Weights of a small transformer language model: 706M tokens, 7689 steps.
Each number is 128 + 24 x the weight over the matrix's rms, rounded and kept within 0 to 255. Layers, rows and columns count from 0. Numbers have three digits each.

# layer 2 MLP up, 3072x768, rms 0.0678, rows 326-338, columns 256-511
148143134101134133164140098098144123117141132124119166166139121148132122141133108142147137141103139111114111157132099093140158146119134101129155112122116127116159109138097136102109175146159137147120144111155125152173138137110100142126124137127149107159136124152110112107086112138117097129120122143137138122082126128154101097127149084106139111107158123089062095093160121105083139147125119080145143115143135104163115180150113132138109114100151146147117097149134146159155129139103140118143123152151122115134095105116139125136109128126140136116118135098092126111128108166139107134062128131123147116112109176139132075136107143142129139140143107112135133143102156168115133144129173097121135091133141108194118124139149135144112151139084120110135153130124150216094158156138148
083155109113132101151112133120126097095084094116158147119118123113127133106142143139123136101138109154193109109091119110137157113106153112114117127149125127165086096152154096124135129074130156145139120134127145110156142155115159142132127159127152120183134111173134114131143139108147084115143111132127108111105151123084149128116118150109105151116102160164142095118096119082133148167065126148118163114147087131112133165125106145121087142099151103099145156148116174087114132128150156135163147136098121144083085159135080119138135160133111157088097114123151101138075106104121118144126152147099161165138123108131147117079178183159115136128165138127067120151114133146119084118136081108082111128128139091185156135110108167132125165131111145099097102103122068098142132103123138
113148124100163098155122156151108166098105079107141140114122128129145136156127093121118148119137157124137097152145170147150088092157070098122128133129096123159133186092117120141151113145144084145090132177139121082138080131152065121089101105122124114095129143088143130174111159133115127140183149138174152082113104121126126120144100132088110146148134122085144119086131128110146097144105160151146121151128092115122127122089091130155100119105164112126121095128100090103122094165116129127124116112130125161152133116093125162175115129145159137118114136112117121126120148092120162074157106106114151158136126153118136117123159120157122106140144141150115117134151125131113051108081090118111145111139154106141104097106105151139170078135171112116106133121118145124117145116114138
125145111128123123137138114143158107125137094128174096130150133127099137108112137100143119139155129129100075114091108101172136127111166130121128131130129149165155103156125044094102138133154117121105158126145079126126118107154105119123069077115141165165116141134136154160111102153089132096151143140161124143124143132057133109130152178109108135147086125151098098094132119120130122158132115104068095127128150143096116143132083116148161124149139134169103163131129147143175128124132095131113082133115089115171181099147058129141134113169164092148094108166152129104142143148083127148138138117116125160098128105180164118133125139141117152136157126130111160100103094090082084165163164142118167115109157150124169141164142130103127126158108168111129120121119126121143147081145135
159114114113170170150121131183140118104149106089165117159105126140106117112099155142112151102084075122158145095110104113128147133108126080112148142161139124140148128153097129108162127115139175119092128078127148071138113142088129100084147111093149144100139121122126153170162143083120106158152130086104130121112111090125130079137151157110121127122124118147141135137097149156078137150139142106145152157155142157094154137116139129118126172125124152114174129127112101095164115145111144140115110150083116110104169093134126124136118150142168140162164138130138158116115121166106118141135120122137118139098094134091121158118136136086089093109145089072118109122121141145137087135100127159140127107118118113116068137164126138160098111112159165108127179146135092132160155134179145
149124152130124134150145129147140138119141096067127140172116126099114096123127173178135102118131116103113128101110084115092150141136102084148136130121126106175125142126121116140130155143155124134137150091151106104141134103119153122119143164152115132135109121144160140180158113139143126148121142116110147189140099197123179108178140168136107150108136111149119116146120104151171141132113148140131157130122106132117135104095149149149120117144092124101138131108101130108120127091127110192154130143172105083086138117143183131162122153121138096083133164100142127116111141127120148101164138106157135130150150131092097147099150098124059157149118131139116136123133105120134161163099138114121127109160132145121120107137109135137154124131162116100113177124139144102115142126170122
112135137154167138157116136172126111140141103143130144134149153131155118111126146140111097097131090112105124083136134106134151140148127164096142142157122145166134077106093121161101103138136131123087110160128114123151113104138128163116154123127099149129111109134091138112125163121144137150140106145141115134128156098140128160098134115121131142082146195097120133119122127105107094173133135168138101163135141135093147141133140087118092123116137131118152085140098139152113125132105109101095169080130149159118159147118143164139123177113145114144166129178142164146117135159111135124110102137106133110074122155119159145096134127132084118151144135121128113125143144124159153166116128113133126148108145102170136148128122138171131100155142162150106151128100102135148143071148135
091142115132145103167112105136114110157164133128065162094103117095120096127147168157083151122089153108083086114161126119134138142146146121130127121116125177149133119168130118115120109104157140124161070137093151186131160095110086146142124113165110172159117115139100141146140137119096102125159104130120125119135152115141164109065164125151149131080116098127123115105119156120120157117097137134162133154125116171137085115165126129093096113129150133120128155139152131124145073125110129112102129112132134154117145128141095131151124086127149094131122143138131106130160100134105117102144119126148147136156113131183132091133109117176069146080100161162110173165135116148114166134095115108116137103153174142115114116098123123145137119158093122075124099129152130114118088160158156
156106160085132099126134081149094134116130142116100136128167150084154166104081113145107124098114127091151141089179088101122167116099169173119141124131129125134096078120135122130130111179096092102138151086127098134135137108141126128174163187072164129157147150093124166127080110100112150131166102141117115167163084135122125104077133141158151135104119136137119096088179106123101128158123134133123108114175125134149166122127086105122137124164110088117115118164059149128183145105119116132124135122136156140111120114128114096160117154112129141166113155153114147095088092156136118126141134151131150159115119117126095138114117117118147121137128080112096123171138168128185154092119131135130149155118165095095140133080095131100062134108122126120149146128135150156133149149077127
116129097104116124146161173099149109123155144105125121127138125139163117095140172116123129141105127100165137118135113138150093106107136109131111127124087117130164129095111100096117128164090143110147129142106099124139113129141128118110149124126134159134102130136108128104172123151116144129171113110158120096115099140105147119122101119161155096146163055147094101111165138150131130137101144130089130121158166136131125107121136094101141089133138101118106158133130090101129169159099116089136121125186122078129162105100161159120171132121128113075110086148121136170161109090114123147171185154146132093102105138149136123116110122094135118124141126166094139141144097140098118117145129127120136107150110100133155127169119136125148139110144165118103124159124136127174096130106129
103151135125129113147173131126085077086147136102107195133108164104159203097132122113101110107135165107128179163129099095191166141143164150129118142108121072136093175145142140148098087156143148126130162140123139140090097146138125130101108114153105133140142097150123145134131145111157130156153113152122103149134080119142143113132150118067121140145150038168111135101134154110076133159136118116100093120099079149133154136131096116131157122138129156138107106124113150094122119095136141171141115110104145117127153158138116136155134147134139109130148111103109111151083106183118072085158118151172113121149117092170153120106155117161121151106133115112097128078139109153112118129134160129166123127107151154067123103069116119073129119137114130150113115155118109122157144131129086
149129149124140135138139127125160180078121116144191151142167164175127131086105131088106120135096149122168128088128144185135138124125121120123134137152128138119163129107075155149140124140114130141131098135125144162109128122117131145142118163129114134173099133123160145124138091179103143150115138133118144112137150154144113143109105150127124149146164146098108096106145145110119118106112112159168152131170096107137126145150137150129150154112140107124148136125130105096192106136149088112138117139144127121095129175083123127119135100164121137094113152119182142113147146163110124148113141136149116126198141131164121154131152119092103113134130120128135105107155117145128151128136133148128142105111143130110170189122165125126100127130119140106112101107104115135095113069146126
101113124102127129100136119142119143108154124102162127129109102107129138121158107161142104102150137099151141109090116123115138116125138116104160176125133113147109091116153130154092162167152145108082074094144189130120082133137090109125122167165114161127149109146159127120123184128091145124099109137133114144129137107108142121081151153158119145144128106109131107096167151095094110168138145098151120140158102156144138118127143132085116102130145160107135119140135120165073125133140148119151145127114098164178146137125165114079178090091133151155173098158123140149110135116122121132117156101131176150100134111131087119146117104100125089157121139148139153162153149125097109112132176136132125118117153162164111138139177128075115140154131139170136187126123116109066113125165100
# layer 2 MLP down (transposed), 3072x768, rms 0.0449, rows 326-338, columns 256-511
151140140079158157109101112100112123124078112103168172095134154121151108098122118138124103069130135125160132150147164127195144132084135131150168160126168152148130122142137149099117160147197154160138152119097121126128139150155088145129123131141117113181107138114110103158123124138126131132112113134153135111136162127126102132116122118129137122104140131053144166157138104131097123108128148157137125184127154135130127138086119133150128103108068113135145116106126128127113099159127138135145101107090085143141135153097133120139149156155110115153146145153097128154127151161090111145125131121103106124139151144117128160153175119139129132151134114155126136088119135151133111117148156125121164111112138098142133134184150131129126120112076118116098118114150162143106162157156175
126143146124123134111185152165159174117148078101101100140141123135169105118144152139114147104148142131141115130107097126128159131117116130152124149140126187167134087108135187109112102102112117133117149144170146081157131175144113115139088145159141106127089184122092124102169112123119157120100148083158104113150132162159149117134144131160131129071129148110116105121110147120141132113136120175124118127119153089128144122142132116116156117131139119082156131107115147132097136154142113083183111118114141125127144148109101096145167102132169117128129125156136147148116144135131126165148131105182106159165152160139139150100119132133133107115125120175119083111120094140126088132067140147103139106141090107142153074162150136151108125105120123142162159147075113102109121083106153
128127138120120110145134153100113145121154144094126137123122130156163137107125113136152144103152127172145146093134127163136131111116137121122116149125156108115132113142136115157125137101119131109093149130122127105134138118190114154093143134103112129102129142113106120161125130126144142155133147141163126146158148115126148151156110136107152175159095125100129124127117132080132071110118125087182160107157111121094148098134119128111151131101148130114136120104133088157146142083136148111122105159145146125148146124117139101128116133105158104116158166144119099152096091165126110125140167154118181180144127128126113146123147104128127128144128141109137133110103116107095090142145137137111114147076085109144120120105151128116100158116116158143109092093127140128169155100139112
139136106142095146158095117138113118157117073083119136057113185139118166154168131130102109152127088116154144095126093117133167159158126117105077119123185125128128126154126072179124104129170113077106159153097129135121136131116131116169113120151147102100205119148111097150087091126134158093149110149127155119153092123141126105145158120126132110139152092144117114137139136137109130125147127145090115097115159103104095128123112118100116110106098123163099137142137117111116131138191099105099153108144127171142129114116115153142104175121126147130105067167139087150124167140122091108088123141174140131133134106140097154132114123109186172126170126140135164088086087096129077135157142095156142122142149131135158128138152117117136112143134075145111140123146101095133131112113135
097120106093115144093119158143103130129120105116131100187132161143120141108127169141127134112125142154142097095148176124106147158091182098187152128159127129093082142098139114159134172142132164108118155162169172139128120120175114119108147170100091128161082129142117121111084155140112131166126178147116172117093140117143108149134134133097144129160101161110131118140106107146101134155101139145147138107097137125130111152125126134152175108080143128131115136122144151101127106118167139077101141135132159114134132107145077084107114145133160115135148095133144124150140110107096173119116154130113079136141121103127119117127135151135150153142116100115133137117092119130127173092140108127144128142145140121152094113101129142135156118146134144119157160138083105132105158125124139
128122174117097122150120171144142120127143110154118101147132125107169158142142133134174139113098109135115150124129140160101078162139144116114111095139148104174110112117118163144153125127112188124103161168115123090159161111153130093118129155158134151148151111122132114100148143096110107135121145094115130136106157121178161138140124106061146144109115129149148140163136162117133125115125179111105115117105074186147075117088080109119078111153104166112162128093130126155130139157135099158127158147152117106158151135130114132121141118147113104159127126142090151136076115074127118150117159081144116119118138142154111120173124109090122116102144133121117121121130057147094093147118179122121132155136143107131128084070128119093121195126093132076150120143116127102140177101098105
099137173156154085165096150126114159133080123163125115127129166139088103152154104131157100164122081126172131128160149169136126112094107111082128166197130087166163178167163142133119130150095183130118141131158149103131137118124091101096131106107163125126181127102117130121136098145158117123116110144090123132098095113166116108104119163074102107122137126111091133125130112139134153169129137121131131105135130122131151155120133103140155091178121133148137136198142129121093156125119103133145085147152087099125078139108158117119134131110124144131126107130115147135110122112150128143155113156129109181130155128114108159141156132105107145132134136125165130144132132122115115130136135129140151103167125078140148113123166125100134124125128110171113096153128161120133126110124147
138134150078135132130114162124124116172162107098102170129126105097150119129099161150097140102143134127130145125118108151131148118122198181137120098127164104149130117141066134126139106115111149090094111127105126147133152122151084122117082138184141125155160121099084114102155114129106104094167084119121100150132153132125108080096131168102151113116142099133103140121132133139121080109144120140091127120153137129133116094129125119066123136149112110135074128176119103105138132121166114122109147126154141127125127153105136136136137115128134141116130109143153166113162117121127143127135111163131155145139137142168141107116102132119104127112128123116128121068128144108090115148139156151148113092119130110103125113098146109105115131103105144128121114110166196110158122141143113
124124175102150114093134164123171118116117071111122133137142124112136153162129095140171095138132149133083129123166129125138148102108076119135133125111162142144107146100116177077131137141159097187116152138108103079118127134105122158092073136153097102168166152138160113127133146111193110131158127108169117146175080110124172136119170149144139135140144102140110145130145089115181096142155098117114119075136130138125163144111167141104139126122129132135121146145150161047152092154147132118131130128117145120086168125110128137142125137137125096100148082111129123139136145106124109164156128112120149137126095133119158134055119127124136146155091090092147133116123106121138117142118151137117116118119132177145139101090126159118138103102189127150132101099105166157138118094126093
123137159147121160109126163141113138094103128140155121145159152123150126136135126144105088171146078102129128140092127122113150171089085094129159163117153085101131155151159135137132120166143110134096158153174149155139102124123101139119145098143110077117086140102124133091087125137143127135142121138114102132128125132117120146099113149081116160088089156110170130083120135150131126155118126115152154125106157139100164133108111109140101141144123113166135126137113153134148181128144119150093163119101140136142088131110089121112112131130125160156180140131085143106136114129158170113104148150078108112128154118153156115183093125139102117152138122092109105110102082140171120112096150108140156159138140166122138104118150099167142166125167148117140119115148147118100122125128119
127111196150183115103144126187138129111124144112128128106129113169156196146145170141090105067135141104139110108184127111134144119120164134168118090066112121089108147096147128113132111105138058043116111139147107138148113166129126127090127181183112104132146176069085144112122129180132099134169134089153103127170115123194099111156171127164082128140128128123144108134116139121120121116161109120084124094164155125127087153138129121145145134126070153181124119132168149154121125135093112168163118133086124141156115075135161136125101171149107174132104091138123128156089112141163142144174088146103089152174099158113086133103142106113199135122114079149132131144116104114166124126126130093139151119104159109125114095127091106115130148174103092154100134117122128141150123101120151
127136123098151174153121127101097119104107124145153137141132121146109116151159140161129120156140157151136103139108078105183114128161159103100136145131157099111155127139166165119086142148134104097116141122124108104124131132149118132084116168154104141092138121073128099110110117113137143151129077151110124155148112129136144156136134153139141147156106156149128134133157091132178158149100155094120133101120100143121148168125121113111143088112069104139088153142133111151146107147172098146063153103127143114154111113117140136090121098183121112162125122131174128119102096146118139120124103145137111096146108165094143115137150162134103158154097134123117165105142118141114180137098158120106129118115107093107134129170082092106132129139109134143134129084126141133123083119151107
143149131152147101137128151122131108121091115138132153110126163124129129067117147125102127119108135105143171116187126114102135098121138127128130120089101130095129120136121104126079102111135142102088126130169119119113152154103098116108142148124173130131136114099133108095113169087134117133153142124140075139103137135089123140144106144102122154137109099142103136050127151119105131125157152132119111158144138128102133127139132110121123138107125100130147154149112144145120116162145139114115107105151087117186133089115138110113099102125128137084135120118122132097138123127152123132122122144121175119157164092120098112118130156150127116106163133163116182157127123164128129107115145085165096092136093143116120143176105122137139147149129135134095112138151180106123138126135112